config = dict(
    n_layer=9,
    head_dim=32,
    d_mlp=384,
    norm_place='pre',
    norm_eps=1e-05,
    bias='all',
    tie_embeddings=True,
    init_std_qkv=0.0529,
    init_std_up=0.0758,
    init_std_down=0.0758,
    grad_clip=2.0,
    seq_len=1024,
)
Each number is 500 + 50 x the weight over its row's rms, rounded and kept within 0 to 999. Layers, rows and columns count from 0. Numbers have three digits each. The size before them is the row's rms in percent of the matrix's.

# layer 4 MLP up, 384x96, rms 0.0757, rows 134-199, columns 48-95
109:428477536538478519457441471540552462494578499515510500519497491496521572443527497524448450565510444483518470507530437521498532515543500572541472
096:487540502566570491500403495495585493420529555493474590480505448489526521506439528410449444537482432536545568524552558483524487497539499561535539
094:450439472474506483446455500447548529583516500481529544573503539527487495526618433485542548427455484618475444495470396574554425473516466498484553
099:520465440519464566512458495578528489486422457493403534499551458596485510593507410482501496491503507460551407449542548565529454459536569527539484
086:579500424582523449452465444511482442499459480456511528501531521477478488406509569518393542506534565479507557493474505495524537479453397536552492
079:483517393558421521434569393519482461507571492418591503527500528451495530453490466523443570467491510434422507541476439480442467483388461553530526
123:496525504616513608502523510374537506558473509588458468470471554517571548494478460469453505517533446569463549531436429539528546490450536551582432
094:561484567492473461451484471551572401526457493443579463470488488541454459421542539483560469496500582543510558491461574502515531480468444536443456
108:464546585571519526561526512503516373527455501468497502462491470542545502517461549470488553542562475530573463505570477469411450465552512544450494
096:479486462499494533493487583520414490500504517458461560465514489439550429473419509520523493534456490462477438467589550521495546549517589501516578
096:428454522529496538582497517541504421661456496471511512523507477525580435488462545501464464568454530486456553480521487594496473424451548452504487
087:503504475471524391488454552450491498441527538439428555461498518464541486483459477466543519475574539482495457553489510425435584532523566531453495
099:518466551463512435498463489567463466521449462493448578413534494586549519427524575561529473563527479511426457476483469415602402477498556543527521
120:526451488498616436537582563505546484547575486440459586508513421509543463457490469502447430523506536441526442470599480521539544516528496463399395
106:491482513519486469471480472503475533476548558513414461520489522594496547471460515597518531554535489470483503519498526428413469488522533597433526
084:456456536537519535560588411540413486493446519465549539478528515549418502510559533403476547541468404512519533499544496528482467525453478434528615
093:466520461519547513522502412437403498448471506482577609442497496469488473541483505483479433576536620507517490545574548539510524486505441544531501
099:494500439591424502500450431492493504607497464472414455555437604447432435454457556515490448566549554653429463567451516504560543544506459480445492
088:523450493491515571461514522401407526503533482486504438512495482440546490442572484399453486521507420447500448526575538479395487412477638477412499
109:505519478535538497524434428528381470464528546410557549548442508561486586449458502462506508633552587528451554439468520489574576512498459513499479
102:557581424560543504561521453544449431405499471533528543491633417448531473466584410540480488492480560494533504588553459543484466557561525458458556
123:518442492486596434400555481600539529569549554459436584421448525557457461526545504510421479548459522542517480519428545502444480537548523487493543
088:506575497516505577471457606526467513466488444500529493524459502576566561412489433540456519515500523464493472448453595550430459530544593585453419
102:448445639522471483448514502418475566428589445497374540522511519501502478469552497457417554525495548465482511476450501527437503416461575504505533
105:490489537431444484502544466424456538464553363458537469533460614575580597447474467554427496493511513556567508581546564472471569482422461491519495
090:496533435522515495450549551550447476587432449492605479497544424445555468446557500539474430447541500453502505482469530489464528509458519519473538
108:554453506544535597543522477541482459527449438468554513476503481506519577482437573566527419571568517567523416529556475502498540462471397557484591
092:472508478533560509556504520380404471450487453494524619492528572473453561417485518520490386448539473526467447556577520476443498435446508531512482
123:513621419459505516490474388499545578556527491523524493511496456457433506420548440589455487445465437556466464515479468541452502528507602501504528
090:584527519535467495470470484466539515454531415486497496501497456491480528454487520554496440485589546422524517534502582536402493488495411403494587
093:499478468549574455440442538515380598497434584483521539442357574430576475574548455545413520487495525450571451521467467576499552470485507545494470
114:556466525500522544522502450513478538511439502514434651494462519569481538494464479451486465478550556531594447585513401498512496550454452519537527
105:600509485507592518444562495574440505509471477509445520504437531502488523477469511502499494435482500576451525566519431540485455471570544464448559
101:470564481522539598561442522403528573564554498523444481540472485533538505501457429448416429597498533478545482381557493509547494509456498537549512
091:432622496568590524545555522438471426454500455484541506480561515525543508437416480510531458495504474495532490467529514532490515520520519474475528
095:501441508603478497489486516548497514480413552457508587499555526475473498491510526535390615530552471483514437551531505470523526533542531470478516
102:493528580528592510495476483569607461481579560479465501420496548564502515435553474460426461525524513443596410496467453506496542459558506508443609
096:520453501494442450540462585474549476550486481469555447529535521499385479475517430420436432508513519526446547554447472478509449519481457469485535
092:522535453592383487509444536454474486472513488603461509476474461455469435502508587509481480519590507449534446488434523552540485381520533487574501
088:526621420606465502555533452571571408534499474447438485451538538472493481568533440486529487558520497531515461497535527564425492367497546489535582
103:458533551532498470546471533483523509561452567449478496537479499567476510475514555610491471464502548416490532603536424664437615548524466555464510
101:600437549501534431453515479434443489530500502414425545479439488563602526431485564449457464561535520561532573538498506417517453567533539578401464
094:524613465495539490513540437524411517532366559485513536444547445452442463434492508525497502531434512555532509533485588406451482413487468513439566
095:515581484505527594523413544566542511437481469479503478395503344527420490447539478532396489509486581535632516513554517522478531555443416481479463
090:504497389486518525592573504515505461615535470486440476531514562576490432523495496484503525499470482504580528451473430516555542470584437562437515
094:629481465530483537479468552540527539423511440523492461521549584473502531456470413540535545552519567429465500520476512571478499514525485476567610
098:433530508481527522533537477503385476525434469410523435495550627488525511581583447462518535502498509563534441487524570455478426548411553495506569
110:418492463559532520526518492465427561575508488413480532489495484526545488468398576541522522481603386505490521567616571490448484468379459468514469
085:516426516500508537538470474445527440542469495514437493508633522523575575512444489512511492519498539621547583536553533492414504390472546495474534
111:492392492546459547507528526499503545560342438460546465540513452485480542456495506529508415608574493546562448427539527478447504530515559444446557
101:501508506455402543537519505537605573564482494468553541474508447485476507472514508558551434467569470572480465593494484502401482417503481530402478
089:496386613456552582499508419484450454454464443425471531512573550430474499504497564569498505513472552469443392560488540449527482429573524539510467
113:561441448528538479512481476480466438505579487373424479506461600479521448548511490499511447479425586509572543449438476519479539452415498551486521
089:383523504532528551468456502451526517481487479493497558501538511531490533539357464530627525503581497492473505487501475460485523547538619526520424
098:416576464531436494447488504548509339442517480352517521485441589494502395417457434533542537476485638495420473486489442472505457402585540583493532
097:496450454530461500661567507451528497601464469498438563421545448448515491505502417508487553461528431478513524481507575557438526507475544407518554
109:499496606537512473408575457537512492543469510512512416478405431605471454527550512449533472404477521550448541489557434430498471447535546495602513
100:500481501508472528633526481555475568507479370506525528423542514442511452437587516372505546479458489450362498551548523476495500526509435560444524
107:554481543499541434448455569483433471502483502318511611508536475527493556512508501563444509542468581530487536560508456474486557470442478551439543
103:502534482604536540562548434510546477475514407422434471499495532527509501471486519422542480526513462597475554458545461510514513525392529448494532
096:552509420534459514464509532546521411513562493404514430451492580524594547501539513506472522505393463517418481518477459497475496489525546512502461
093:477491564455466473523471449470465442516535468509556502476596518441529591530515448380432581457479527581463525521431511428519491403553556392436513
107:430472432562502470581443515470493450398500512511455515546492509519528495442548524541568450478567389484509453531556624497406560512452532537480472
084:542526541544529498537435506517457494478538456492554426395498471531444458528559431510487474494478399454415484500473510504444361564600548456537540
096:509579513525457461496420542533444516522461480477565522465487590500508537462540573476512423489444490488500456532491620456436474413455420476392579
102:501512506493577416503547576633566498555530471424409587452522500413464485526522477444478567492425417438528466481608487590551522519493516520534458
# layer 4 MLP down (transposed), 384x96, rms 0.0758, rows 134-199, columns 48-95
112:564468460483459456493514446464429412436511494453524518552559437469405534439483461547479535532476495503548628458466522580421484516539453476526543
114:510500521488411487555526552517563429499507486454392507346490485458530406540572501471535487472539511536545511528505673595443383551493508458545464
099:601537515433440511540574534564490525500570536534479520472398461449422483563508541386484615541475485408514369518490520556525541465487530551544380
126:504566533512517547604561582566519463479462610510416425435526452492457511475525433449577555420580568470492537440555448545465473475518556511518490
080:507566542511585440525539541545549554397536478497558459492461492510469563426531562584520491547528495509556530470515502525560492508628541507509482
086:454632445544586580550491581496537482424554477548493475539402536450441514496428490525465504535481456475498458459571534343592590602586543502464483
117:535529497523537571453525510493564506514497508584513540529462542489464505588534422558579513485527507527444485407399383523567450518508482603579473
079:455525377583541546627457508501459531489452470519488529513438497491468459494518490476554489572489550524552481486594493439551455489503545475519508
105:488465429484524460561481449569375536539556502438527444505530572509508559501441503459558511525451508558603456452514490444585475520451466430513588
090:501487513545467468534469345370539555484499460523534536513451534541497554533529526485432522513530487532544517440473463445456532440573539603540535
122:539501545514497576481467500557541549463543458415481543406521468470532464464526455502518532500508560533511413445508391515548469540463521579452401
096:577434481606584506462537510587530463549445477488458534534507584489473543439610531557543497464424412480521582496517442605547359522556434513466490
081:432492481580491529464534401500522457596538561537544518546454398439514510559503590410485501498491511440539503509514427488551476413481465499493540
120:561499512481520559442466460548463448475507605525445588491494484565537515525441493469419456469596465558452447494553497517466405430501508610636494
113:478406466502493548505454513517423498442487434488540536499483492512509509503570537459518500432497417497542457503546527564447429531513452445508477
093:548488530515424485419563524477436546563442477496463453384527518496522534438478532479451557495494518430404447495570558522454458541499546469489618
103:473466401488527453555443473464531394500543469507611444405524525501526445575504456421589489461498470503442566513490415561536508498530620437536504
087:492603491435543507441570438483535444460511521555543491498485519627519494492548520436427523420444445514436555552460466458542546561546489562482571
077:525491491482465506532469443568527495544529492513516483459471590544430522513568548517533528503553489558501577464391472587507524619564480520646525
097:492516544433627443535529511569485546427466512534625399472450463471443507476471544577533475478533442500467510485464482560545460568508605545444564
101:536477586530513486492459563463518442579605467536638487554460606490527514491440562459492457516515482555524555482503538503458480505490489488480517
123:457441492507472493524583433608497471507553421508475516556431547535429506503462478521449482424511595432538523497446511488497429565518446498536448
091:525473507500503546582442493573527474591575506435533586584598513452492437567446509520619498423476567474588559523483502508489473390443370533462522
118:527536501490550620490483490486494433413470549425550492509556435486461447423461442436485510475449561571460521496508473498540568513527474471486411
110:532542538469578479504483553436485540542547558420468535548526422437570451600572543498546551482481490547418563518540421464468566533424566543479433
082:498480531591477420524389404521495432460485482488472489467426545531498377423486495468518539560532584550583420490521600476508460564522543565519504
122:482557546478508493438486518438446492528513544516496470601549474402507482551490521531439512490439484482465478468480453474455535568487473488522479
114:529494516468483386543518565579466460576522503460487468555491487480485466541548510489408548562524475539472509327520508465569490511411458501464517
116:500489552460598625564443488480567533563480515532496542528523508445519580466531520532436453512531499476469533460477580504518603532467405479430500
102:477560562479513493509543524473497486483465474580436477527502425573550555480478546478479590403533453537538476488462372391625568492593433500478476
117:462460459370515537565492496454552533486571485537416495396493553420420468507571496502576537454492587595539475448446577568493516452570457437357457
142:544529541493459597514533519552519418579604529539456563512580544398555404462453528504522441435585486479501499461583425501451442515444449541533492
099:514570495570490462553514561500471430453592433468447447538545518459479367522555427526515514488553439418556537419517557519522450503501530434477464
090:507484470560464467497615521460451543447506497416517492473456586467418489416494501499474486512503559495434401458493505448511547536524603446547516
089:545483522413453468441512502563431457491507434517403530582533516469493497559471511493505435538517484535472464586484500415521458490445484582474496
088:535546479559478434474409502492507530417531500573441493495564500518544533489462489487536463462479522504483540437519622637453517537492578472549409
102:536544423448430481458489529433447418453439518501510515473507475508472600461552521517466531509502476575601524491504574477502564575413555516540491
085:492449436495459482513502480474497569486548514597443469514461478423451465522508492473410595508489399593588496543553502434569465512512539508479515
110:445443497424474501517460549555503507498527504548433492466547482501503514490520519621509475453447593520551478448406576585502525525547556512482475
091:462577482466519518486464479510442486512449504532404553564448528473485603576461522488455582512491403502493524544493471429576475526638496491538491
104:470519427455511507433565532456433519516449547538625451525530498492525475493607481527500584591595468493472500522468462545528530541482495537434546
114:473512534435426561455477572597501422569505490530503574461517525480531502430480443522467456384428459463437577441429524487538557471577439495638534
086:531536439573528489494346439436537521500603402537505554511491445595481498537422478472551559410510576499431471591581490511516474448439536520534492
085:521533519476462466453471471461417418527492628508536541452434468508565576490456578545532567554495412476595554512557472527490473490462589567517540
087:527487516515471579449509522548428480499478495536569506535503525467432513485471523554473506428645572573482530523539454516455415522486621543539508
081:511549478521507524574529491456524472466478575528550534501470419441450478554484471483475615494456360508561462505449492471565535527491424516414471
070:495591413627481504456572435485560537536528481559498521466513482519526584518549494621439554575443449503504527564487510487537548493628522572525424
110:569477522454472460499492669507495455525509463588463464441480576516481473496455522430505576425529526461557544505524468461498513563530460518438413
089:506611467484461474507415531487493427547501507587511468472462574508398563572539506492437512523506499511495500450490537451529496426498588510488519
093:485409451523550372486452489499544484447537471480437589477486438485578454522541521525542468523445467505437569573458540541451460519593539481526403
095:482498454498511500504445460532434474421500430498441496555506565496485449543524485549499507452466478449493527436429382446527479554459464434553620
080:474605423638545503551438531503603523485567510582423484485442442548525445559526523503487644616517477559556541542573620499529539502550598511518467
116:409485549491558636494522449562504525545545516419577471516505440488541482478398467512501459580595539425428498438400532486470454527491437525488515
088:564475512615548475453511508468537546478523418543530422415498443570547503430600539486441601570494465469499547525486562582499508489509470504523423
095:589483572553463581538513413472503490583404523488381521476605442531469566502527477447489413532474445510568456548528501467548548506426479434485442
078:514536435655524543510454457512484527430416415504418499455469471612501472473548443564555556617489542522579568520521629564394429492579615469544526
102:409461443574521516522427519524483604520549556510502492612499469564534472530482418476491597448461446524453525512533472525637509548495372520426486
083:509643409618589516538445397515498547406471518573464513475435478529452520513516485441612557580440518460511528500464627509482555513516581516511491
104:501389421495468436479468475554529499516500483524606450541539416499518509453439512401385580530454477480493470487438459440560457554420500431450508
115:475511497485378531565516463598558469528580574535515488453445457390582584510531579505540552461456545492458593485561539448503467491457418439463504
087:428619533528587551487483491550466557443439570480475550524438441505533546456479488515434459505485517430628492496522603532488487415545494481415499
076:406472436591528507500471578473583575491506430512513455557420447498517530482489445517458540574512483492570495536440549484409453454517560494527460
101:492471486469483534431647491477564518554424470475525501470543542507498580518536433509473479476479548532462497446483355460517422500542411557505529
089:478532421456504552501527517481457552448418473488420548476573475392595563549436539449558529510432468539518542477471517464528424518373608463491508
100:458453446508580514502529524518477532534584500498450457511495493515517531510550504537432536538504469615543526501506422556509423438447485558559420
112:556447519409511589475468470508547521505475570498506471566514476552516635431421544578475488481591508531511479428427518486549482442519479555471451